Weights of a small transformer language model: 8 heads of 64.
Each number is 128 + 24 x the weight over the matrix's rms, rounded and kept within 0 to 255. Layers, rows and columns count from 0.

# layer 9 MLP down (transposed), 2048x512, rms 0.0379, rows 2030-2047, columns 0-127
[[116 153  71 146 116 173 130 150 141 152 146 157  88 117 137  97 139 126 151 119 120  95 169 133 143 183 158 149 134  98 105 137 121 173 145 124 164 150 129 139 130  65 103 103 153 126 160 110 151 130 114  94  83  91 118 147 111 114 121  91 132 116  98  82 146 140 133 110 164 106 139  92 110 123 133 150 120 132 114 143 120 138 135 126 134 118  87 128 106 155 145 148 145 114 134 103 116 127 123 114  77 115  98 115 133 100 136 152 192 124 154 126 113  97 153  89  96 115 135 116 125 103 124 125 115 126 113  82]
 [135 131  90 169 123 152 147 129 115 135 112 156 113 109 134 130 151 130 138 148 103  93 122 155 145 138 133 147 134  80 138 125  94 106 128 126 136 108 165 151 148 163 130 140 116 146 146  77 130 119 152 159 151 100 108 155  90 139 150 113 127 142 156 108 131 119 117  98 108 152 164 173 132 153 137 100 127 128 116 111 162  88 152 121 116 145 116 117  88  74  93 113  96 157 102 123 116 114 126  83 104 137  87 108 173 100 131 180 150 115 129 177 165 121 127 187  97 123 147 161 134 171  97  86 110 132 142 115]
 [131 153 143  91 124 133 182 112 104 113 154 145 124 128 159 144 119 111  93 137 124 129  93 141 101 130 131 117 101 100 137 133  99 141  83  98 113 155 133 123 149 114 134 125 156 155 149 122 110 116 122  86 129 153 108 101 117 168 130 145 117 157 119 123 121 144 114  98 135 161 126 107 141 143 112 139 118 132  99 112 119 108 112 131 124 150 124 140 109 140 148 153 145 135 134 118 112 134 115 129 138  76 123 112 137 113 136 167 146 133  82 112  76 125 146 133 164 126 174 137 120  87 147 128 147  95 109  88]
 [ 93 124 130 151 189 244 143 154 108 165 124 127 136 119 130 135 159 146 146 142  92 134 111 150 112 128 208 173 115 130  92 117 122 112 122  79 143 115 153 158 157 132 139 138 120 104 167  97  91 131 109 128 129 125 127 168 144 123 127 124 115 145  72  94  99 150  93 141 114 141 142 106 142 127 121 133 149 156 106 134 140 111 130 157 164 113 176 122  89 131 155 182 119 122 165 145 155 129 115 136 131  78 132  96 154 127 135 109 119 184 150 148 108 118 188 119 106 107 113 156 123 178 114 130 155  93 157 139]
 [129  85 109 175 102 184 104 132 172 106 127 100 127 167 129 182 167 149 124 137 137 126 171 138 154 111 141 112 119 151 128 143  92 114  90  80 178 168  67 182 150 110 128 126 121 168 103 117 164 167 178 101 113 127 109 103 120 148 131  97  93 113 147 144 120 162 156 129 118 138  95 105  82 137 142 143 155 134 103  76 175 140 120 179 166 138 123 118 105 122 106  78 126 103 143 140 114 141 122 119 149 139 157 155 145 123 134  97 147 140 159 119 179 115 131 144 156 125 162 138 103 124 177 117  89 111 173 104]
 [142 122 134  95 164 137  75 159 182 140 132 144 141 146 100 109 128 118 180 141 120  77 105 106 103 117 138 111 145 105 128 112 106 136 157 125 127 128 121  96 146 123 111 118 152 145 149 131 142 155 129  80 151 163 119 147 134 151 110 176 140 118 129 138 130  79 108 134 126 142 119 130 124 108 190 139 128 126 110 127 123 148 101 141  95 141 128 155 121 131 168  97 139 102 100 138 111 131 125 130 113 132 142 133 127 103 115 119  84 136 127 122 101 109 119 104 154 107 120 143 118 117 114 153 161 115 141 150]
 [150 150 138 114 122 117 108  96  80 143 166 143 124 132 133  79 138 176  83 148 141 138 141 154 142 118 153 150 105 117 131 146 153 135 153 117 113  98 125 139 172 161  86 131  95 124 108 149 160  91 126 142 146 158  84 132 146 156 109 165 133 101 100 108 148 192 149 139  89 137 118 148 133 145 158 102 130 132 152 126 152 164 145 149  89 146 104 133 120 108 115 134 120  95  80 132 145 145 123 107 125  99 154 101 177  96 125 130 117 163 123 155 158 152 110 127 141 147 160 159 131  98 119 147 118 116 103 120]
 [103 127 151 170 143 128 116 113 152 165 122 168 162 145 132 100 113 130 168 105 153 112 117  83 128 113  93 119  99 133 167 130 119 118 133 157 124 162 149 157 152  96 118 162 127 133 106 133 111 100 152 109 151 133 144 117 159 168 121 121 127 141 132 102 145 157 123 158 151 108 135 117 115 159 173 120 123 147 115 128 148 122 134 133 128 112 139 134 166 173 119 144 108 133  67 140 107 115 103 107 133 139  86  91 124 107 155  89 144 144 105 123 111 164 128 125 128 150  87 176 113  93 160  88 118 153 120  87]
 [ 71 116 105 132 125  93 162 106  57 151 111 118 130 164 186  95  99 176 118  99 154 102  88 148 137 164 101 145 118 110 159 168 131 104 123 149 149 138 119 119 120  77 137 144  94 107 129 103  78 124 157 150 106 108 145 160 103 137 142 153 161  97 143 154 102 139 123 127 115 132 100 120 158 117 159 123 135 111  81 137 138  95 125  96  68 113  98 122 149 121 130 123 101 138 125 149 122 164 120 152 148 142 117  84 136 142 112 184 150 100  98 164 143 136 146 146 150 142 192 124 137 184 170 155 132 101 156 101]
 [145 160 163  98 109 236 136 100 120 137  78 112 180 168 109 139 141 133 141 122 126 103  93  77 146  73  97 119 176 106 174 148  98  84 127 150 129 113 157 117 164 145 122 111 161 119 119 146 145 122 128 136 145 105 144 124 134 100 145 102 149 120  77 128 170  74 123 148 139  79 127 143  92 146  80 126 185 160 134 119 122 102 118 139 110 120 135 123 133 143 136 126 182 108  97 110 112 131 139 145 164 117 146 137 144 171 146 154 113 137 115 139 148  73 163 119 140  94 123 135 181 115 112 142 117  93 117 103]
 [127 139 111 150 150 184 153 122 125 139 136 154  86 172 127  79 108 166 140 202 127 128 143  87 157 137 132 132 181 109 135 123 175 115 137 142 138 114 140 119  97 150 144 171  96 145 141 159 120 159 100 166 120 117 151 146 139 148 101 167 115 105 134  92 138 116 125 147  97 122 138 151  94 122 117 174 139 117  90  90 119 100 127 146 148  94 118 154 160 114 109 150 123 105 131 160 170 147 135 108 165 113 114 160 118 111  97 104 151 110 120 130 143 126 170  89  76 155 132 136 150  88 109 115  85 133 102 132]
 [135 138 143 125 112  69 115  77 117 147 143 112  93 119 152 124 143 152 100 127 131 121 127 120  96 117 123 151 150 123 140 125 154 133 119 145 132 115 101 137 141 121 168 124  93 118 135 104 130 133 102 115  86 114 170 162 137 144 164 140 142 139 139 131 100 140 124 160  82 146 110 141 108 113 149 122 129 115 144 106  72  83 112 119 100 118 136 145  94 126 147 162 150 129 128 109 123 107 120 115 101 105 110 132 111 166 114 116 129 134 126 122 150 126 132  90 151 110 127 141 110 117 129  51 129 164 126 115]
 [185 114 158 126 120 239  82 124 138 159 126  86 142 130  60 135 125 149 183 155 120 170 101 105  93 156 132 139 136 155 165 117 123 182  64 107 163 152 109 166 134 141  96 173 140 105 181 118 149 140 157 117 126 179 134  85 123 151 127 183 106  97  95 133 140 115 126 113 193  87 163 143 133 121 125 153 121 107  93 137 119 113 157 131 140 129 146 119 107 163  93 178 110 122 126 125 129 144 168 143 146 170 168  90 124 129  85 196 177 128 146 144 103 138 109 183 136 127 131 127 120 103  98 133 137 146 100 117]
 [179 126 118 125  77 237 154  92  96 135 163 110 154  93 106 107  82 136 122 107 158 142 122  97 111 129 111 161 114 162 163 126 125  94 103 139 141 128 126 124 160 141 108 153 139 121 136 187 181 121 140 132 112 155 125 140 162 106  99 117 136 131 106  85 122 148 114 112 152 167 119 160 140 126 115  90 128 117 157 112 123 163 101 128 106 144  94 134 122 116 139 140 157 103 163  78 100 145 150 114 157 133 112 162 121 114  98  90 132 137 113 122 150 126 167 130 139 123 127 129 167 128 156  88 137 128 124 151]
 [132  52 117  98 131 166  99 101 122 148 166 128 122  95 123 133 144 117  87 131 106 106 136  95 108 127 149 151  99 121  96 122 134  95 111 111 152  88 123 108 127 111 122 129 153 130 157 132 133 168 167 124 131 103  91 144  84 134 105  95 126 133 145 123 164 133 137 126 116 138 121 149 147 115 101 183 131 148 148 103  94 137 132 131 145 139 148 137 101 120 113 147 161 151  90  78 133 112 150 120 119 195 145 182 123 138 152 106 167 100 107 175 138 123 200 130 111 116 113 111 118 142  86 143 106 108 131 153]
 [133  97  99 132 106 100 146 119 165 111 121 129 114 132 120 147 133 159 136 124 120 133 139 136 130 124 135 127  64 116 127 132 148  97 127 173 108 126  81 109 132 111 130 118 152 148 141 141 131 145 108  85 128 100 169  92 133 182 138 117 146 137 111 136 148 180 151 116 117 116 158 139 160 180 126 115 135 118 127 131 151 142 145 145  94 143 162 112 123  89 145  85 116 126 137 134 177  94 147 162 131 104 122 119 116 141 153 109 137  89 133 110 169 135 134 156 126 132 145 130 147 127 128 128 164 105 116 110]
 [107  96 120 167 166 113 175 129 130 127 161 145 102 139  97 172  94 125 135 127 141 104 130 112 112 100 138 138 153 126 134 107 139 104 135 133  94 171 104 135 164  99 112 154 112  94 144 131 133 131 164 106  97 111 137  88 132  79 107  92 125 119 137  87 151 127  89 142 122 149 103 140 135 122 122 158 113 162 152 152 152 149 140 138  83 163  83 145 108  90 145 135 166 138  82  73 139 113 137 133 137 131 172 143 137 161  99  85  69  58 146 131 144  97 125 118 115 135 109 129 170 115 155 161 142 123 130 106]
 [118 118 144 149 156 111 116 122 134 138 162 131 102 148 105 114 106 121 122 152 129 111  97 113 142 139 106 122 133 151 110 135 130 130 124 142 126 130 118 124 148 123 152 136 141 134 132 137 147 100 125 124 119 141 133 199 139 134 119 127 105 118 121 130 132 121 107 140 151 127 130 141 129 141 128 114 103 122 128 108 104 113 149 146 135 123 119 143 131 101 148 132 142 119 138 138 143 126 122 150 109 105 127 108 129 125 145 137 134 130 112 108 133 135 141 137 114 136 135 129 102 105 123 137 124  97 118 130]]
# layer 9 MLP up, 2048x512, rms 0.0356, rows 2031-2047, columns 0-127
[[165 109 137 125  70 141 135 135  95 136 130  92 107  88 134 128 172 160 150 114 124 141 174 121  75 155  88 106 113 119 180 135 126 152 150 137 120  90 108 165 126 128 108 140 153 166 103 148 116 122 132 108 123 159 124 117 158 128 154 106 116 153 116 131 135 138 167 124 156 169 159 134  87 112  83 120 120 145 125 115 121 103 159 115 179 111 139 146 137 184  95 123 126 156 125 130 133 109 139 137 119 155 160 147 134 179 141 134 111 150  81 154 115  93 134 134 132 177 148 146 128  92 121 153 124 159 130 148]
 [120  98 158  68 101 122 128 123 116 129 142 127 112 126 145 130 163 140 122 109 140  99 161 140 134 106  97 104  95 154 142 147 123 161 120 109 154 115 157 109 113 108 137 105 135 104 132 146 168 130 127 175 116 130 119 105 156 126 164  88 153 101 186 128 121 128 120 110 145 135 110 107 157 109 154 145 116 133 156 102 141 135 120 144 128 184 137 112 127 153 156 121 107 120 150  90 145 140 118 166 120 132 117 124 124 161 140 119 118 136 168 126 132 103 148 100 130 131 157 116  85 161 120 176 117 137 103 141]
 [114  90 121 134 120 145 137 123 126 104 137 134 147 106  90 134 122 143 127 106 124 156 135 134 132 117 154 138 137 144 109 127 109 116 115 164 135 102 108 124 127 100 148 133 134 148 129 145  90 157 134 140 183 133  52 176 135 101 135 135 125 134 123 118 141  93 160  82 138 118 120  92 131 160 156 159 146 135 112 126 168 135 141 144 102  78 156 177 110 135 102 108 117 139 141 100 113 145 148  36 132 147 111 124 111 147 124  89 111  93 154 158 110 124  88  97 111 119 150 123 105 114 161 121 125 118 159 127]
 [111 100 124 143  93 151 150 133 110 171  76  91  99 100 179 135 144 128 169  55 160 126 102 123 112 147 133 111 103 125 139 135 169 188 135 166  92  86 176 130 162 134 120 110 107 148 115 113 150 110 134 129 185 113 129 114 122  92 138 109 130 119 134 114 118 143 108 100 120 120 100 125 123 159 136 115 173 117 140 146 133 119 160  91 107  88 115 150  46  92 150 133  95 140 138  88 104 149  97 127  84 169 127 119 148 152 119 143 120 108 130 109 126 148 104  58 114 107 116 133  84 160 142 125 150 100 159 110]
 [126 180 119  96 166 131 167 136 130 163 142 129 140 148 143 121  83 131 154 161 117 179 166 191 110 172 129 133 134 170 132 163 158 136 106 135 115 167 133 163 144 144  71 134 122 122 142 109 145 147 105 148 177 185 149 138 165 143 135 166 203 149 128 100 126 158 119 135 138 101 127 155 107  97 126 123 132 142 161 166 144  96 145 130  81 147 185 133 116 138 129 116 136 144 106 147 169 144 110 154 117 131 104 118 135 153 134 151 124 122 107 129  98 129  99 122 126 119 129  78 100 104 160 141  94 169  98 133]
 [ 81 106 127  95 169 130 135 157 129 143 137 135 130 163 162 141 134 127 102  82  91 167 116 132 140 117 110 113 101 176 114 106 124 119 129 157 107 101 116 144 114 113 136  92 134 132 138 118 162 127 131 144 148 115 126 131 109  99 156 102 135 126 118 167 110 118 128 111 132 123 155 121 133 170 120 157 102  79 127 138 140 114 152 106 166 147 114 186 149 161 110 131  94 140 118 123 122 169 142  92 113 106 110 148 136 132 136 165 136 111 113 112  87 125 139 108 135 168  89 157 135 123 163 153 118 112 119 123]
 [ 92 144  89 118 131 145 182 160 163 106 145 117 162 109 142 133 123 103 141 120 163 173 129 143 101  88 125 150 110 134  72 129 133 110 117 135 153  98 107 146  95 161 126 140 123 109 108 151  77 140 143  97 122 118 136 179 135 141 113 140 123  95 141 128 160 111 128 115 127 118 113 156 133 156  91 131  94 180 163 146 166 123  91 133 113 130 149 114  98  81 139 126 112 148 147 146 182  99 115  96 176  81 169 171  96 140 163 189 124 123 105 209 142 148 102 141  97  90 146 115 141 104 125  95 141 112 101 141]
 [153 128 133  99 122 153 105 140 155 105 144 130 126 117 102 134 169  76 123 144 105 132 169 106  80 132 119 121 138 151 137  91 135 147 135 103 121 122 113 141 123 176 123 135 175 149 157 144 176 154 121 106 115 155 126  65 134 124 134  74  97 147 114 132 141 132 158 125 155 158 115 125  85 147 125 128  66 137 156 139 129 131 170 183 193 148 177 164 111 141 130 109 134 129 109 110 170 136 155 106 112 113 133 130 118 144 136  78 102 114 150 104 138 124 137 120 115 131  87 147 115  96  81 108 128 169 102 152]
 [127 166  81 114 102 161 180 139 106 117 127 190 142  93 170 116 119  95 137 126 155 135 117 150 146 112 150 132 106 132 100  98 166 130 121 136 139 170 129 164 148 101 118 104 111 125 164  93 140  55 110 142 136 138  89 118 122 130 101 101 165 130 109  84 102 156 135 149 134 151  91 143 131 133 106 105 145  90 149 126 176 136 101 121 144 186 131 133 112 128 116 118 136 110 140  72 139 114  95 133  98 142 111 158 124 113 182  82 123 108 154 137 100 111  99  80 125 134 154 149  93 136 135 158 114 169 102 117]
 [ 73 140 129 135 148 133 193 105  92 101  77 157 127 120 187 133 139 111  88  95 180 124 116 121 131 141 124 136 118 123 159 183 123 117 135 156 121 129 115 137 136 122 151 112 120  89 106 134 116 100 160  95 194 135 165 154 175 158 151 111  94 135 117 119 121 151 125 122 142 156 127 131 145 129 138 147 146 115 138 163 116 135 126 109 102 145 112 153 168 134 183 129  60 123 141 102 116 148 119 124  71 122 143 117 156 116 117 115 138 131 109 136 100  77  92 141 135 126  91 140 173 141 160 100 112 101  83 166]
 [152  93 104 166 108 155 138 112 107 103 138 128 174 130 130 132 119  99 144 112 102 126 144 167 103  91 139 130  67 155 131 205  98 111  72 135 113 103 128 113 118 112 121 188 124 119 115 134 153 131 122 112 149 101 102 134 168  96 119 160 173 149 128 115 148 130 118 126  91 116 155 127 138 147 101 116 141 131 104 101 142 125 141 104 105 148 153 136 174 148 134 102 129 112 129 136 126  91 138 143 142  88 110 132 142 152 136 145 151 134  79 115 132  62 103 176 137 173 128 140 108  98 100 124  78  97 131 157]
 [ 82  96  81 117 161 166 152 126 121  99 157 145 146 140 115 106 129 113 125  89 135 149 160 111 100 142 132 133 135 129 117 141 145 147 132 114  90  92 131 139 126 173 130 103 109 153 111 104 145 117 119 121 112  94 132 129 144 141 139  97  63 151 104  87  99 112 136 135 121 119  76 134 121 116 162 148 166 123 137 137 171 103 144 132 149 119 116 144  91 115  99 126 114 110 182 128 136 125 131 100 104 143  91 163 126  96 123 145 131 182 139 111  99 155 144 108 139 166 125 155 108 178 126 132 188 127 102 111]
 [113 135 152 147 167 135 176 191 124  80  87 127 134 142 109 123 152 134 131 116 135 144 109 124 110 138 140 115 114 128 147 122  95 132 107 124 115 133 151 117  97 136 127 131 139 150 120 116  81 102 138 122 143 123 117 146 105 121 131 152 129 150 141 116 162 111 140 145 104 120 182 136  93 182  93 131 152 120 112 136 175  98 165 111 125 117 151 128 106 154  77 104 140 117 157 136 130 109 154 135  83 133 146 151 112 167  82 136 139 127 127 114 120 137 120 124 122 130  95 138 131 129 110 124 145 144 131  94]
 [132 113 137 124 143 180 151 101 115 111 145 135 145 136 150 137 154 154 188 147 152 136 145 130 109 120 136 101 130 109 145 119 162 106 173  84 118 124 103 151 115 144  94 109 165 139 148  98 137 151 128 123 110 125 142 108 129 138 131 124  92 129 164 132 112 135 159  73  90 138 165 132 192 166 119 172 153  97 108  97 103 106 134 145 162 139 176 142 133  87 156 108 108 143 101 146 109 181 141  97 162 119 137 147 125 105 125 107 157 158 190 143  89 164 124 142 154 153 132 148 105  99 129 124 119 125 120 162]
 [116  82 103 122 103 147 103  98 131 135 158 158 160  96  83 121 121 162 130 138 141 115 173 134 138 113 115 135 123 126 142 106 135 143  97 124 138 104 138 109 149 127 104 107 147 119 127 139 135  77 157 189 113 120 170 147 159 152 112 141 104 113 166 169 125 106 137 104 132  88 105 152 132 119 107 144 145 147 118 156 123 130 181 107 121 110 146 129  88 131 158 109 155 146 125  85 168 132 174 104 123 109 119 163 181 128 191 100 185 112 159  88 112 124 124 125 156 138 109 142 121  94 134 104 106 144 116  99]
 [141 173  88 132 102 144 134 157  73 135 139 124 126 119 100 135 128 150 107 126 134 126 155  78 137 153 157 148 133 106 147 195 167 167  81 156 165  86 145  95 130 102  69  88 118 107 127 105  98 125 168 135 170 149 113 149 117 123 127 140 133 120  95  83 151 166 199  69 135 151 156 112 158  98 109 118  86 112 124 122 136 149 114 167 107 111 154 133 134 112 133 145 108 171 161 115 127 136 132 123 118 153  92 136 132 139 127 150 154 118 124 102 153 139 127 142 120 132 136 121  41 132 174 121 169 171 113 145]
 [116 168 189  89 169 154 129 137 132 130 129 134 154 134 113 116 131 144 158 109 121  96 144 138 120 140 106 108 129 100 126 107 150 150 137 111 172 128 127 126 102 114 129 114 156 129 147 112  93 150 143 126  77 149 107 180 138 118 135 117 120 121 162 103 150  95 160 127 159 152 144 139 134 128 175 105  94 148 133 153 158 104 141 122 101  95 184 151 111 142 115 143 116 144 115 146 157 116 161 119 138 130  86 133 156 130 187 143 128  86 102 118 149 106 106 128 159 118 144 132 108 130 124 141 120 107 106 113]]